config.toml
n_head = 5
bias = "none"
parallel_block = false
optimizer = "cautious_adamw"
weight_decay = 0.21
Each number is 128 + 32 x the weight over the matrix's rms, rounded and kept within 0 to 255. Layers, rows and columns count from 0. Numbers have three digits each.

# layer 4 MLP gate, 1728x640, rms 0.0314, rows 766-823, columns 560-639
035157195052127124114137114138134123132139068156146114145152133090156141106146129074164079161123102153106106164131156197100125078126046163169130147149141101157163074095147163159107159130104103139150107164120086140108119157125088097111131159
083134149116118155107162163149134035164132078155153184108143096112074146161126099143179145118154117123121119150142091131146188167087151093151060076096089156140104106128133138108130209083153090136088072164150127129095172177214156142148120159
118122153128132119087120131170151155164140084128102087109153149103112176094125072175102099116154093125113092134086122158123115123114081164080079129157132178139147111122149206125091156124122102147116083164182164074140077162084071112087206120
148141194113120085185133118092124148146199172145109163143097125094079121115130159145128099168108103145144138111143139125092119142153093161137119140117145144091149132151123169086159151143104100071117175156170178117135105118183146084111152148
158132137155103089141134108159124164157134141149151151092081152072108205154123085173063123144167126068158150193097153092089124151142115135122140134186175153097127102168158111137092077110085115135154182110133121176108106100066104171115153148
088152149146188145144156170084132091092149124072111125112147129139126096126176106142174106105162117148134134161136160195151148116194158145134154136162127088108152192088170146134139165179119182097130127113124186189149112078160126060068123156
145145079122146117130105128112113134130119149194185098172109103184157125125179116112107111140151137095122142101152085119159154151161090106184179129123099153152156141113161145125101101090057062144117156118029128094133120156149199124096094165
140157127103125142087088107187124104106097185181104127101087084136173137165123109122139162158158136150120111094138131104118123178114050162133123133129111099119163156131174135101108128163113125094122124153139162079139117115125106146194083186
121082136120134141114117121118111089151124118108132131114162104176163170108092087146161111104104131133110145110127172106087145157163128157140113174119128125162130109176130149161176127185099116128089145108112162115080162121125120141156127155
065138117117156127168090091119113113111126103136168150215189163157128158109100139100117126126096115172053155129108090155177167162130070163101126158103158151106163110109092158110120077145167085133104108127143118092114118106082116174096126121
165111138103091099141176130158153133192115144121092072197125156114169162096143119157118109100198099191076126079114124118149169124106145113155127155182113085127111065124128082159153170167045123113092115177085152113118113138106164157094113173
175118125149159066104118136108146129146123070179153111154196112170139091111087203085127167074080065139155116158119178107095128088149121175098174105173136151155109105154121055121106115108161122175088179121137208119194100126109149111109152150
170127165150152105125069100129137089156184104152154096151115182193102141105094092136133123142116188102064120162078116174149095163145108140101111160078132062120144143111144131092121109134158090192133166120111117173101193108112115118142101118
110090201098104079176134096141151106139123130126112156095050098122160199102119066128114139153114169104065093126075105146142107165134130125117126081151113171096144123115136115105111127194161116094078185139075144129118153118119097131122085151
109150181150160191126125130057138099175122121197126088161063163130095153128076134150180080135091124138126147072129102053068139110069083108122113120171073126081102157111133119150102150108114169174120144119122160170137133144196126123057105143
110085128092132114196109131098119181099153087196170111126120169116119148127101122153062181133136115155083132164161127208140161135146136112123080112146161112178139149084134136135147104102139119124085171107115114075114047119178154100163127070
119127121188142118099090089132155094113158094139061058104099111086132135100177132117159075092117147173093206072141141175155097169164164148077108095164124125146096104083103104184105050082114089095172180119180162098147162154112150086136112111
086137122094116118140098147095131118156165138176133045082165112144171109134084137157148160175121137151146132164158133106092140123098126164080155104111116129126146097076184175108157042090152099126150161118131156136131162115077144092150108097
118107162164111113097161113153082149105100101152099125155112125083061124073122079126077087119176129107138190123189109170089110174121140067154059196118141119058192137128076088176140056126135141108059146177121104183093230118099141053150105165
108130182165109151144155135116117133106160123112121115136126133106166124107118106178127119170133184169129130143081079188147100133106082098143130158167096117114108076132146164091126162144152115180138128165158139046099137129166023103126157115
136153149115140149158162165187117155136049146177148091134103155137127108162106129165119105158082144114101094158207103091139060092185112156096042135165121107133135136097169147155125186104097117113142126112098135094084110154128122174124110165
158128168117091103161126134179111160082109095162099163132125160106139186094157144126115100204120089206126147135083077149112143143088042186130157142067102083172118034140119101127125105176111134031073152186110175089106161189090175093121120110
106122098108108147114101143144110112112132040148160176097190221108173140052114126154233170068120100172088157135172183147100142085114115116077140146120149118169163101112136161156102120080102159081170149149096178135112081108121157121168134126
187174154157153099118120164111087080090150106100111162152145108148156089095161114138112138117049115158048175116177107144146106114141121148119140128186152130088138133138125089142100138119099104106148091092120135137155162100181132162137140127
102127115091140107130115159132124151126128163111096155109124067129116113131144094142089088091173112160089201082181095179113098132147111093149105150154063125138154133104112116178130191135085188164060107130064133157165188072110185136109131140
101174178126119156128133153090106086175124083170072111060122136164096134161149100199075119123153111089109129130176118129117141164126131147113103119086088100056151135117096183146105125159087101114093129157124146170100133143129116162114103098
074103119148130075175085118113122166085111129164140157102105128104148087078113114060126130158137172134068128110057162194142168172122111170092174153114106098126130129123093121110132123090057116096116128095107143119169120161146163109152113133
159156157112081138114170100102130131134107182124132081117104163126089156185191080139087087102123123163124080125159155142115140118141134109123135128148129184124180121092128112120139085128088109111155130170131110204076110128116171169164096182
126087120139110114117115137112116101134132158178073157136097168102183101142101127083173133095129112155164112135163131151042173090109120133146064128129156165103149166118225117106086106130136154162110193119123160099148189122103171085167138096
171121161084100165071160149124096124101166153137192118220111163131094108186158187155072166180172166160123142169126149127099109149146090160134128120058179105109126152118133054107132133127127150059138103187067123131077172139084109172094143203
122133088133168139110192142048068142110121114127144068133111113110090154100164176113140155157124140096157117090135168142126104104178155123170070086169108139066128128146165101067094170138121146071134107093123106150104162092134120126153161173
146145135102105128107095138137134141182083132093122066057132107141103102159121061120136152099109136077088124121124061112114085174097123106118175152118088117140109183132127112155116088134101206187153091152084097177175101144139144100137121156
153124155132145169171120139130097141080156151134149080044128168181102222171140130102086126145171164099116122070151094087187111219122138096124113101135133146167150147096107133090211154131159115136143142158099160147142142164121125177132126143
154128135167104095124099087163147149099127085104152115134127145184066123137158060114173067128110144076172097143154107173118172139140132120107090077122131092105071117137118152137126168121162064147139206142085131122141122142197074149091071146
118145110142085115108121158145083144146103146084160076088151076123104144090075113182105099163116128117139150131137071116114118145117219151126156083133193097127107094118134178150111086160104146195169130080122144149127073109110192109121087108
129166136146091100115153193144147092183136109092093110169137074166127149128147127114084093116181091161144164121195089141117162168149148114106140123125109090087188124104062058156143139094169118148068082191103180087077108165160130169142165144
154135139180132126118104112149115129121139142114189136167139152117170106090145180073092127115126072151125134122166129098028174122125120123156081117161119085161099110117098108088126120071117145167125179100156109105120070159114180133113188188
078168114154134066152097153117107110147138129119081160137175093131118155127189125187152190089101104143102112114141111081111110160171068106060125140068142116185146109114134173142149151069122125146079064080125111163153143108144127079126155051
046170156106104129172178129143125120119177128162097100122085131172142097129107084104108100094165117116198102100164176114084135122097149172149174143138097138110130132074124081110102121067174130117124140129101101113102079132147168089153172113
165097183187172100149216161103115131150114127114151164100070133093104108158188139109139055107124171168086153161206106103121149075124167141114100099135149105100104162129146139123099135123092115174096158082129109117117152234137083137128086101
145139150107075141135117109169121080088156182158122123119166127115086150107114139119148120204141100167123103123115160138061090091144106183101091091056123093112156091115091142173134134199109055101131109136151168190166106203132122138101121120
114144097141128137180078127148163124159158150122164126154191118115127121131110118111082144098109140140148110176068146100147093148105139146104133133089129107111154091139103145120111141072142131042152093101112141112091165182108093183111130201
113191109155138205128138098096161120144163070145162101066128086135113103095155165133136051155146163075141175147106175125121135127134110154139136165133112133105152158091179082154139121090143088166115148127138177164119159151154102100113092128
144124119101143096154084103155145144146135181120155084107113192079144131132093121152130179140195102068108100133093165131120154157145104145176180120157099117145130098121172103112179174117144064096082161108084160098113132149161081109131131119
165102111215158103156155137147150097131100150081178169112057068115100082088165142166147107173193160102108107129107154092104141128134102210178100185078085110160181188122172112120144092111140090105152149139116107148084146212139092186115126181
185117139095132154105110122101132127155136113162109127125087065169079149110140135092091114127150098135120136147145184189071096116127142092099164111107182129112142131132096112127112091084107128192144117200100129099123101113143141144143156180
144128164114176140105120122165103111170098115156136185099122143087184080123202113096143172107162121157100081189177102125062175125105122162105129067181155124122205129094127124165123145093130136105068145108104120132164099088159135125159121124
173142153112099103149131146100120112143165146090130120162118167087146127103136123110128072169142141092111144166124111099092097134195090107127134106136190109166144154122189128119114102126137104095106091096113127129149069106144119125116109116
150069099083130140152149126094165067162169057117179086177119190167106158136104122092139129172197124093129114131165096110135118113101140185153177162122105130143130122174112159191140126171164096115102095114132159122105173132172174093104132076
112130106186139142181132091098088134118146161143161070151167132126140123107142166145122133103142217098089077102115125114145169102057150110095123164110144144114120146116107081095149128128110155148122153169174130159208193078178142044073098105
154137166101106022170106129137162136104125075112112133133103097115120122133135116130073122104120139105164128164135146164111109121155138171081141138138170139087145112108110142157126139162157079113174083174047109147128136140137086128139126106
106062156082174136105153083118166161121126160136134144181087183127139103137102108167106099106157204187078165129082091077147050078145108141141139119169158132173135199132111127088182164139098104140083079112169116107109091101109098165087106104
141154123122116139086172065113128092070092168191131160059098176134144140147137146134116149139124133127089102164131151143107194108116161128147147122114148134169130116152082093142078122086162182104078091097134124128137173132091127092169158127
091157125139135155131108068065121101184057148155108181133080143126103123124105149106113147103230158145133132197137150149090099087119166127107085139119154078086145125175134163146116148118176073098117085175127160124065136133150162148108117074
109106159148138095145135080146121148097154071127186088156114108093134089093150137126172076114139087148117104129175128138124129158150170113146135127084094105148135157146106074104116174139063117165115107150104124146106176139092158107156024099
104129139107101105138136205125174154099119144237182159129149158166066180154116102138121155077131120139117098153147026098142111145126127145082137091066150118172169165142139089143120158177121140092119105117126150179096177065103170081100099089
098145148113172112115091086132119120088103119136176142148167181121156137116103090167116161148104113087130116113104142080112176189134164136150169128180193120123086144149133140091127145113110125144122144085139169090158142159091101127052133179
122085121104097101149131163166063136146174119163141126109108102097105160093133063128202101165193078063062131107173149107103143139076153112117141157107079079123110163130147133096161178173100176091148117180061131131116161179149107142142056123
# layer 4 MLP up, 1728x640, rms 0.0322, rows 766-823, columns 560-639
075145171167121108088145124148102102158081109092116078224104154127119121159173098165154130146109103158092171109139074131110097074160124130109143161135037119112145125117149115158132174144180176107160134098098155082179116104108055118164127140
100154122058124137181078135128107151148103098123101047178091192175152112105172085113163135076090119121120113118133135098108136154065120146109152131074082129144189099185160151138127166144136122125078048150125134100118123189039080132156131156
109107129108133103109202115127146150086045122123044144067124157092125105153105181212157130108137169123111132107146117125156122101121118139102135172146121120183167154175111123086063103176077083116109159089155099149090174109135080154105167123
101142125160106126132123172122103137159122148116080049093114105134145119078134077112162150115147122097079147128129131130147187140105118114116099126128137092083125143137079142159131161175135157125157077075109150141116170108162029122115112122
140166104162111160074106148162067116104113154099143110192153119126089132105098129076143152096182151092104121083138111128131176119110172064175130153151089165145088107108160169156166209130127164134098107157152122188214162203162109058170124131
140133097145164140137094158154130144117104123125157093145155096099127195079076095120080202131096156108134140092085162136136107156133109153075077075128132106089099030143138162174154096208143143119137095033202121130147110109100090115120125098
135091189176112116133099139135128199114109089139157155163093125093164116166136098104124140129081131099104161131135098096141140097145097139110142033096175140144187127123123145077106064091140115105114050188156223114124122063135138205097122150
071170124076121208182144156138135113160121125100115160103064130103126083087169144138168153116121151157112172144120120103117094121113136159155146140117146128175110146175121123126151170085156105074114147133101104138184144128121124123180171143
118146130095125160103124169107142131120140099127157110133179094126116121094166120125180137114163151117126139085125168152085118140110112093128179120138164112147156120165163152076158076110102156126194129136092098158101140104174150167104146122
096148095150146090136145105140109161191183147166109098214097120166144121100129161115157194129113095127149163126122153085116131101107070189130063062145146093074143155105111086150127142159110102120072122121141115160122104131151126174120164110
114115108100129115131158091092192154172115059104181148142180136125144128151073127142154163154174085160107050117153113118142161187158181102178179123136144106068158084145111065173148128087149100081154089100122151191097151188145077165180106190
090138088120135137148097134146142118139108135175131184144106127162086171149053177125093086136114110133128134152122150134107094139121167130125085113151102160191156153150127161104108130136141145155167098119207104110139198088154169120117125127
090180147106127125114138138093093102087173145106092093127140107206120071089107115142192144144148167102137145153140132146156103139085171087136077172139150137086126149135154189101167050101122155088116140171153139128124148092140189165113072102
141122145106182140167115084105177144084086133090114119109062131081145104082127127111100157146156140115125181117109156106127097160078108137093135133153126144129132125138093111077129123088071079090121099111117107091124104120117085103169147104
130136103144079143099097133084172072181098129099128072110137115123127107169112160114161090158109102121187128109141104135137150138137109148153114183108174141101195119117124138124066115111155151150123157150113177138078160130111147138188140182
141141144104094137151108072089107157092165142135192115176109168167145159154118092176116123193168168122127125110108158163117206146125088170092147163112154099143163110080108133123158203110140099120133140226144163123088053124084103130098134102
114111120153141172079146151073130148097176116140166124111193159142144131132097145119106104112092089099100124083141129093128148122179198135148147141081115105131130138188123164111111106114152108116113119100105157116140109155161093126156118135
146124096118124115137134166126148125160094116167145196121164177124125139145161138124137132074110142123178124160141091126113172174121107110180163125117104075138108140177168106177156051173173136172175073116140160146136183112207167112108108075
149175161111117139084118136090078181118136159128127121151152126079086146175068133088127094139166143111172161151176093139152123058132052158104175172177194160181124186158142161126076109141127149113183116127159129138130164087114114114115124129
120123183141136123166113081123091093122184121130119110162110169077157102066101175150197076117084189131177174146091069172148118111117097136165165156138194096152173122152110129055162197185101102121137094075118125083104144110092083086097152180
130206158126116101099094110091160107140148114149080155119097079189122145152128120220140095129144103122099094146154107143171074152091147164104135190119120147097158121110149142095122153108127126129136128171071149139100145086135133128121132070
156134171119120104092157140098167117136094131145088137145113119160173153156128165134096115119138076153148154138117194135133132144092115100145160147171081159171163095105172162127128082146165161192112174131192131135100094165142097129128107110
104065191124143143115106147098136171151148109153144132155154115172088085091154099116141102206129077113129088101119145151112057134114117124150183120131136166089188172132123115147172111151073073130165142131176160116091110147111114071164095156
123156125120146146133092115133162160144140109182170163152157106125116121138163094150140072140156142145125093120119198119108126104093124172116083135153124125140111094150083188089119133156151122136097147118161129110100142177098146123075103124
130099129133175112132102109091169143122192066095092167110110096150195096113128087137140105167101148121073136099158078163134102065102122162138090103082119123131068149115091100144144184161094110141102139136079150182129104157079116072112092124
131115178209164185124083121139094126142089124105090163157122171029075069057126140085135143118131121081165074128072169077145144163137075136124104186096123156104131208108101064165095137144141124063140121080111103160152164091144123056164117104
122122142150105125133155166135174101118129089104159107119147155125105093116106153137150142124121134131104114091081105130113152105135153051067155080101135103112133182164127075108130128142098098143101161150142162131131102161210134173125153114
167117154085204137137123113139093165082150148114178152173146074086171120094085162161089095090125124088107144120116108158137098088132106144119161120115098147089112116154161138135076147126155080140121112137195153095171109107088119029108112127
162142145041108065157149160165146114100099141152083096147141131175118171144093059220113089168188123194093123146175130151189130069116103116132167152111086103207129066091088066122185154138094121067084095116127066145162112093075124102102137110
100135182122129184155085144106120087040087100172125137193113088144129141094109165129125168130129090171152111102143147122090164095086150079118119125132138154169151132104112129145162140099093132142116169109110160127134118160124098140174121172
097089126166145163054161095142120127148192117130082124110104106136111159112108145084131147162126103163132112080091136165115123110103109110135150179095070120074134134134157147106153137162150142148151103123083165122097170155097118073164112072
156154146110153142097107155121117072137151134128135116151187140108109090138101112123097109121132136160159144121130139121155122164109147083148088203113165052120164116088165106095149115076110176095176139115141127126122113079131106167120116162
169093132193132127122138106105151083141108149129151110103129150090119113117133115130083110094131116118154122208106180106099164075114170141160130182145138153056110172161073082157154129136114151180136143143126113153094162097116128068123127202
069125157152170151071149107113119105150114098085119066089174092161118149094127127146101092124119150152172099094069110161107149124128074216107086117125058128164133125150149131152122134143068151114091154126157157102130156074130126154104185118
140112126130134069148151107142098116135132163191191117125172161138137098141128130164088166100134161111141120132143126120122170092116137092162076112135143118049117149151127133135096104133120117130074108183129111149099157167139132088143112128
150114104113128088094132154174090105135113168104144138083150150120153109138140165106052150135126100159119128169138087063163074143223145148177150134133132110163072096071114125130138184173058131173110161102138139095115104120116126080123126182
080133139103142128128142162177096071165150133086133038109190132071094138121158146142080155080103148122141083127139117129142123163149169157122128166141135116099119107177165164149121082172098149186199105111151122173138088096122111100143150140
122083160135128134106073120144158157112129138119107143164119132128139155153130108112172125144144106154089147097150129130151090136144142103122072170116110050162156116102156149201135193166150085150133146127166143158114106162090086120150151121
140126118154115092103090154101125121130144057135180125180152129160133091132075105072162095132159092106124108139151206108181137103115138081161134142139139123085143124159128152096128178103144110097143171102193113180117087131178147111116103143
113077093073109102154130165097140080169145125121112106121155148122134103144137108172187080126137144142175111092046165111183168140107122162137141080134138120103101121099102130112064117143101098100092170142109170094073137127091138132143117162
094118098108111104140160133103117152181087133156139187123123140079144114157143112183132104134164118107148142115111131161133101156153181135116179145134090080131159100166147136093188162085113137143182172138110091140156144121145149140120138177
144115140192077134080170092145106141132132187126118136158134098160097128118173133148103129107103124130111121161136123158137124146138150161148088155132158151104114092172123149119142113149167125171144185168141119169130159153138107166111091151
112122083088098145124130153124185146175136074172120090150143125158104192071091106107136085111115162154207139127117090111126122143148102114125134097169160136116084176146167061165099119101152093133111075107095124117214134120153171179107107130
098143146138139156091178128090148160159143138105136146094087093104106140187070135131143160183128093095177129132113070104107105118178161125156156084147150154163130120120158103152135107105156138144190090094064099179125116103105184092112169134
098092134118092127064120173119104114151108118185147095202117125180145108183153193051158145160166102081137098135138190069103096062130146146077099184091199179175191107122157177134192096179111155105128186067215144145186076143133160101147099130
087086077140130139059144111109098141155163103095096120098115129151108136130178143148134126160117141147115113102147137129132152116141174111096100052120138151141045178134119163164119149147049115132094114123109171143177146170134127120067119180
142115158138134131090166153095095122143181078092135132089144104128171148102090060083176144156101118141128073072179159155116166104122151152094098181109090132142138149160133059140124155139104080098089095089156134126074156153141107160160143184
112143147141112091156131166125134140157157146140147131117152135155157106117155086097072078129156146149130150114105125178118162145100128068139097105171100177111122183106121108031085154123150136181151124084126133183114205138210111119117160137
129088182141136117160154072101072127133113109091130131115090146084105119122117128082111101142167082140054166147105105106143169119100115112148115192077079100119177120174137177171125181157177080082107087180093115106105189196103100088057125133
135163159161128115134151095091133081097070173097135113128087138112118144069058137179115061119115145131152070058175152072116192134100096111111044149107086136216101166165123167134152131105159170124179086082121105144062105158118102124066132132
100076116113143106104150154134143084111106177130089090085124072146117111154161135168143101122123137139125115054122136102143158182144157122084104128120157130147117133108163140122118115072096164135148111165171178147150113097132077095142143085
089099147143170142188100183141140162144160096150181132097139112205153096110141143208128158133105075119109135139041139145174149129130176145137136122105133159130130153147102049089110135105190128143122140141161145134127144131155125120171116052
100103155097170099132165128138147067096159080117163088116171133102142135154145149115138166111186201157151142104119087163098079128141179107185148171099142075061082099107098179164168141105161080094117126154152144123110152108147118077149111155
084115126178073065119145130173078173148109163140144130129137112104128119091111169112101090141125105159092098059115171127140166190078168110132116141078196122123042168082098150129123132146133168175076152132089113123095077169090120152114103132
158068137135159118137083133094158098132171143123093134128150146083162162090141126108166166116121098129094155128117097120139162120138101159103115170128144136127075134080114131140096176119158178148145161114076140168172134166160091152139117132
117128090187096134105121074140016123173128137129156038063110123084191173115112130108155112115157138130075111085129125128141116109122168109211163109160086157127116162139063086193153104148153119112143084139123110111189076101127144125152184168
089129167117130098072179130168173113208135164173163114084125120104113060159115091124175104205159080154163088127153118147060127156101110150146080137118123119128174153073139139117185093116149135140139128169105102100128127121164128106146165101
113156066091147107083167156092148105106138155165088090139105099040105130086179093182122142131103122094152107124126173144164140124099110110113173077111124132150129169149105095114086136118151148140091167115115104105163131081173115118111062107
# layer 4 MLP down (transposed), 1728x640, rms 0.0275, rows 766-822, columns 560-639
175144047173200082145158139155148137094179117076145142034104133116120167137182139072108116106140154102175116133099142084172096144116099144085140108155135139106118126129131159101149085083148128098157146114095127133139088087092132147111176196
151134136145063121212174182171098172152150118082142118150162131104114175111130095132138140145105080189125127152066097127115160113134110206114081083139064108136109204078095140191123123122125135147134166129124164064162142117179188178122123134
108113144101129086132068143164130131104182100185101133137149141141112165141159163089141208152113125143072116132128204119192181068138159115103077055087083154108126157119135121158129160096093090094104197081070103092176145153121143142112142150
111066146116162114089140062165084114143154134146107172108061168158133142119093104145127188121130133150179144098092107144174157145142132095039164152135133104158180139138153167124089143112142176165166194130170131157135107144110148108140166183
147119164125150157121169100142131085117115104099142116124135127158154113022170142155102169156115134159115138076138181128147115124070205158157160065184140210141129123153135163127097102193051171088125144182136214118124132147162092126151135089
112151104104123114163119155191147124173143098164164151109142092142155127130142067146192154137180131146135110079138142086098121145128126151100141146182056142124130163076119141085133126180128202126192048135105147139165164204086103068206089122
111102063171100111108126150040092107132148115099188129118057123125114109100129144106132155136148149094109106103163153121193120111124097138091159105159160161086136134171128095106110097160133085114113084080113051176107157134130121125174089141
076076101171157096149195123103107183133169123162109132114125164106122147049099148106101119138150123188167176128141120096121152130202097130087102115120106141126153136114062105097162110174128142095102147116123159096145121082166147154140124128
089113142176140096122109121115177147129083162121103159102116133097144105149087124105076149193148126123135129115093109150210122129139101113168131114128128142107067121109105132190088175141104122108153098127118134077135086139044145118143113159
161171092108136099080095170121133147167150155184097075104065127117110160127129219103112090132078123139112117135146141066168150062108154098124139099125158137123175125159146139149127127096149100167100162163088128129127126147126165082122169150
173100099120113114114148094122197125071086122126102104157102119158086088124134145144094058128159134106190183127108104111078142107173147158162121104128156135138100128081146243099106139069128196096082176108172109120142104180181124167141119118
187171150135130081187117124078126096217122105141164147112133109162095083123116207093107116178108104133200145114157112057161136135169193103132097108154108186098104089141134135105096108114146145168150140133156093108151129117121218130067101112
125100137179105078184134125066153121124153131088119147087084126118159178121210123164165132131111070143123115141086121122117119177106126085165102125158143155171124124204132148126156121156071129180139154083127133158047108143167128185168104144
095159170120152143166109093104126172144106149055146106208119116115147091159105119114084151144133124097088127119092179142111166079078137117220139133140160180147155170104113178122163108133121118105117126144120002115141131114118171164175101105
046141101133129129131122165109098124085132140133104097066122122103155162142072116093119116145129136161102130156105123087140113137134133125143114173128137105156105127062117186093083140086156091113156113070152130148182151103166093098105087137
120104163134091086181117099127105071141159146166127110126131130132162099129104119148162143110111146137091091100139184132060149115167077100050100178105118174173152166132151150112135126170115147157109095126061097156169136151121085166101113103
155129188110138052134146165151107096121131145118139115149093127110076133159098088205135135094105084198162122143121147093175177154108124171162129102128113154127145132118168067118077118098122095078082142082135213130098139098044112165160153100
108124134134118177119089149143103137136116175109119111126102152126144157182102088144117141176161154120115163088113135123190140118107105163075128139163160156104124085158147204110116086137114073186153114126125170196126146116151140150131145096
124088124134071111138084115071097109106114095182195130080105081122147156103139124156153093127120127150111115149142138138133146129167131175106109140174054148088177094095116154123139120183074090101119119192171130148114136102143136111176167094
145183093094183129162128120123140177161134124117112163165124125142058165195094132120129147034153134113165165080123079102098185128154103095130125126122103152190012114132130125132102114162151181079119137160123097122137142123164125126089115138
102092113188131159102087142122111140125165121074153137170150147128148120127151200201151185194164119112110166122022108107127133124117150111157128155044155094125176129127126140131112044153093109119125142157134119094139137118160104109112148103
156143115140141107091085142085132115131141072116123156090147135122125138138133180128075136159161148148132094151115134087120098151151113125114134168154210093147079146152129153094130146161111076124163134133131126084081143116083145105088063123
104120122158124173147153039143123140161160141118158083119149103119098120112171157135166084069125113109075161054153057117091149096164168149106127114151130179119129123203090121159152146146111119137112159119154149097083125091076129114197096161
122122116111085129095121120144129122111139151151129069098190121094128117139132079151092132115144092102166148153054105152111088128103099082150098136118128100119131130143119180152165097124121161134111156105142106142125089120082120108127111113
113106162136100122133137072187131119112119090142135085182107171138159126149112125114119131168154119152108154124103121109163101131113169144128095122136187146108105163125072127083107146148160114155170132165158159106124121130187099139134107171
114095220105131067153143142110092155192166146162088118143148110141164108120140108143167146064119120095137109147152162163191126136142157063127195086137141146130133110115144097174120160163128150129176147131127136097093128134067143099142124139
163134101100066136117140121171103104097079131186160127141118172119146089163117075134136163167172183193163101084153108192125107101146195102127123198102168145164141148125167183137145139142109108082106106122103172171041165138123132053094143103
088126196160054150108071139151131127119129153145126102150115110112122126109121133133096124127167152128124125119087169088105125103157123160154131115148156151167087124114089129135135130111152151142098160172138153129163086139135186170123143109
121141110173097133087123120105136076179155116185132136113132090132105122143102188074138165128170081116132092141109136116131120102117089074145130151133087127134096099095148140125182144157107128127149089180162117159120114176113169097092167175
137155112131156142110133137099107124132140144116139137166157122124107129157124078126076097156103111108106141128163138124072135125110109158156187132074113110055123060183111115145103125122065138103139129155080094098067132150168136122064116067
125126134126170134193181125117167158131082098111113074086185150146203127098088139102149188150165102063160128136187119096137182126151179181159184186123187086107115059130130123174145119127174139158157167103123106066121111183107141137062131105
136153165100154125107041150155125141126170133086139122105122112144178151162127127144159146093099144111149139139136134136156145079136165173161131093098120159092138088166115202141121171141123136166078143073134110143150159118138137060085156135
103115120092072118097140104086091079092140116063141127126152116109092126090064096181085125084137140120198151128083070175154165128127142175074092133133211073168123158128117129079159119172186131169088154161074163189144117153163143197112146111
131139158152137116136119106156198142115117174211141152117126094137140075203148145162162188174108101166125102147102107116134128135041181153143103122150171140109145130060122095108136146198120185081156122130092106126137121173179088108142123103
121112102188095190159101204120115126203100132074147158151132075133166135121170115170172129094091089096140149139132095136089093140146124075129116124128100115161137100138093109153128175136122144126141150142082114083119108092137110107143158125
144118134159130184109159100112099126075115098087112123125049163133124081153082109144142128134135101177115193173089098135129065115131110140167091158116155137148147095163085126167177097186119189090159164112106134120074082123115121158099101151
128159188099132094091118108101170148176108093120128151097079164076096121158125109090118116121163145115067142158105092145124099122106131135137119146139115124114136105149187098071128112101114124145117169053125081233155156112136076183116084139
119142132089141164123146140130171110152171125147160166119104170139113150122167102136124163097059106142132129159108150154122118143115121129112082156138162129115170183133157170162108131067116107152126075071153202083119119116125096084139088139
122107100138093164076121074061146145144124131153117110033133122095139133137136110098113162158118154138152141137128061162119166136155108108127078125076150083152138147104101082133156129109130141094155147164130145116102128094102124137180139127
158140129111137195135086121160146143167126103144159143180101141106102101128111118101150113163092137087119067144137069160126171169114154183114159132143171156118170131170102113075095179101140140168172108061165132127050121139139111087131120118
138039103128130088114124096125119138108179105130106101131171165129185081132181140088141121117122077125167147150139113157158085093126075142094103099222137131144082164145080129123082157100112192155132136161101169066083168162100140108146092126
139142118101182122076133099075168086083135102088080153159180135140079085069151178142176140199104135160137103177133184131100095128113108146129125173145145101168134142126164127101155189159117105104117125099071110125153120110061137164109154129
137125115124127049130146108151127110113045112126099111131081140048201115183156101173168153146113121163032118132125082168142138115155121104191148140162138106201159122121089108097143150090111089184145156109085115147099175110119090100168103163
109099129102102122181142121145129069107125141143205170126127170080108111106157157175111111051125109147143153177105160186110115071186074164144083081162124055140099070113165069164109137167125104117157100126170086144091152172141123156169131160
133101089185179107096155136109107136109130140116112132128081139152148196111187133173157143128117140160161131125152123145149116156080146154136133148057166106076080078133085107132135087143118108140135103123145100137180102078084198102163085073
097105133088101102114151166188155071098127134095158124118143148165171145116107146122108142079099149123138093158137062119112154171151163109141116198167083114161127145143095164185086117100204152072112153054116098168133111116150108088096166076
160101135060125091117220146144155087119115126105172100116068107129114107111128162076085116129140131159123097083149103132126175186100164108091087150060020154169172106095191108127138108137125054165144116195114165125148060117131120153102149146
115144121111114126134164145148164097132163150120119059115136164139128109076134104118132101119148091133102059141089141175154096135190190180083095077127125107188120228073140068178148081125141091222157143174135128163092180006126138076090214141
125157101126096179107160138133133103122153174134166126133107133125080139127089067074117125146088127128113142071132173160118124115228107157085132100149140092155147076136139121111106088120133130164142186067138119146193179121114087148100100135
091126118115087145177136109180087131100130115108098121150170141116134089066149124151169132123066171159120082110159114104143144154105155112160125075141120110094135129114116159139120135087098174145143094129082141097166096108129056057129117108
121130163129175109152117119151129093155109142098144152136105149144133119138116108176112123093105137174066095152140090133150133115096118123126127144088086182114144161112112062117115097119141147119145163108140095156095105160119124167082093155
109128133095166165132116160084162118110104138125156173152160117136167096135120093154114129059138147099090098099150045138128152085209121117102167173139136120142141130156142079128119134092154123105110152090082167083135111134141103152093099132
111090147146149135082105090107131115115111097127097182098105122122119140086155107153140109143149108192115099127159157118078143106111143109155110141093098144134169115126137110165122161170147115054103079108070179129171191152151162183119149106
136093107171125111137112143182166081109104130156023073089150163137108178182105158202147084182146144141049150129156124091122128143185124145165164150134196129110157091108108128153174088132181168109141116128112142132165098093145098108141149072
142101123186123185121125129189164179102154147129193199078101148137159126103108131132128131153129130181132150105100130148147135110183106146143092130171147149075122155115079107144100150131078168107135132089187169131094159086112144156180086173
168045112172141169116044113181149120176177089104122137135180183127104184107075118092085138135176110120170154131117146121048057150191120124125114184080141187143116103135101126091128187097125097136175056120120096121080160073125091141062112102
149134117127133134129090122137128144069030112137080097182127167157136133146103150103135130087101135181105114151141115134136113131118140153115171134111169141155084067149176151129101160112147100133129116150176145173138087175099087091194166119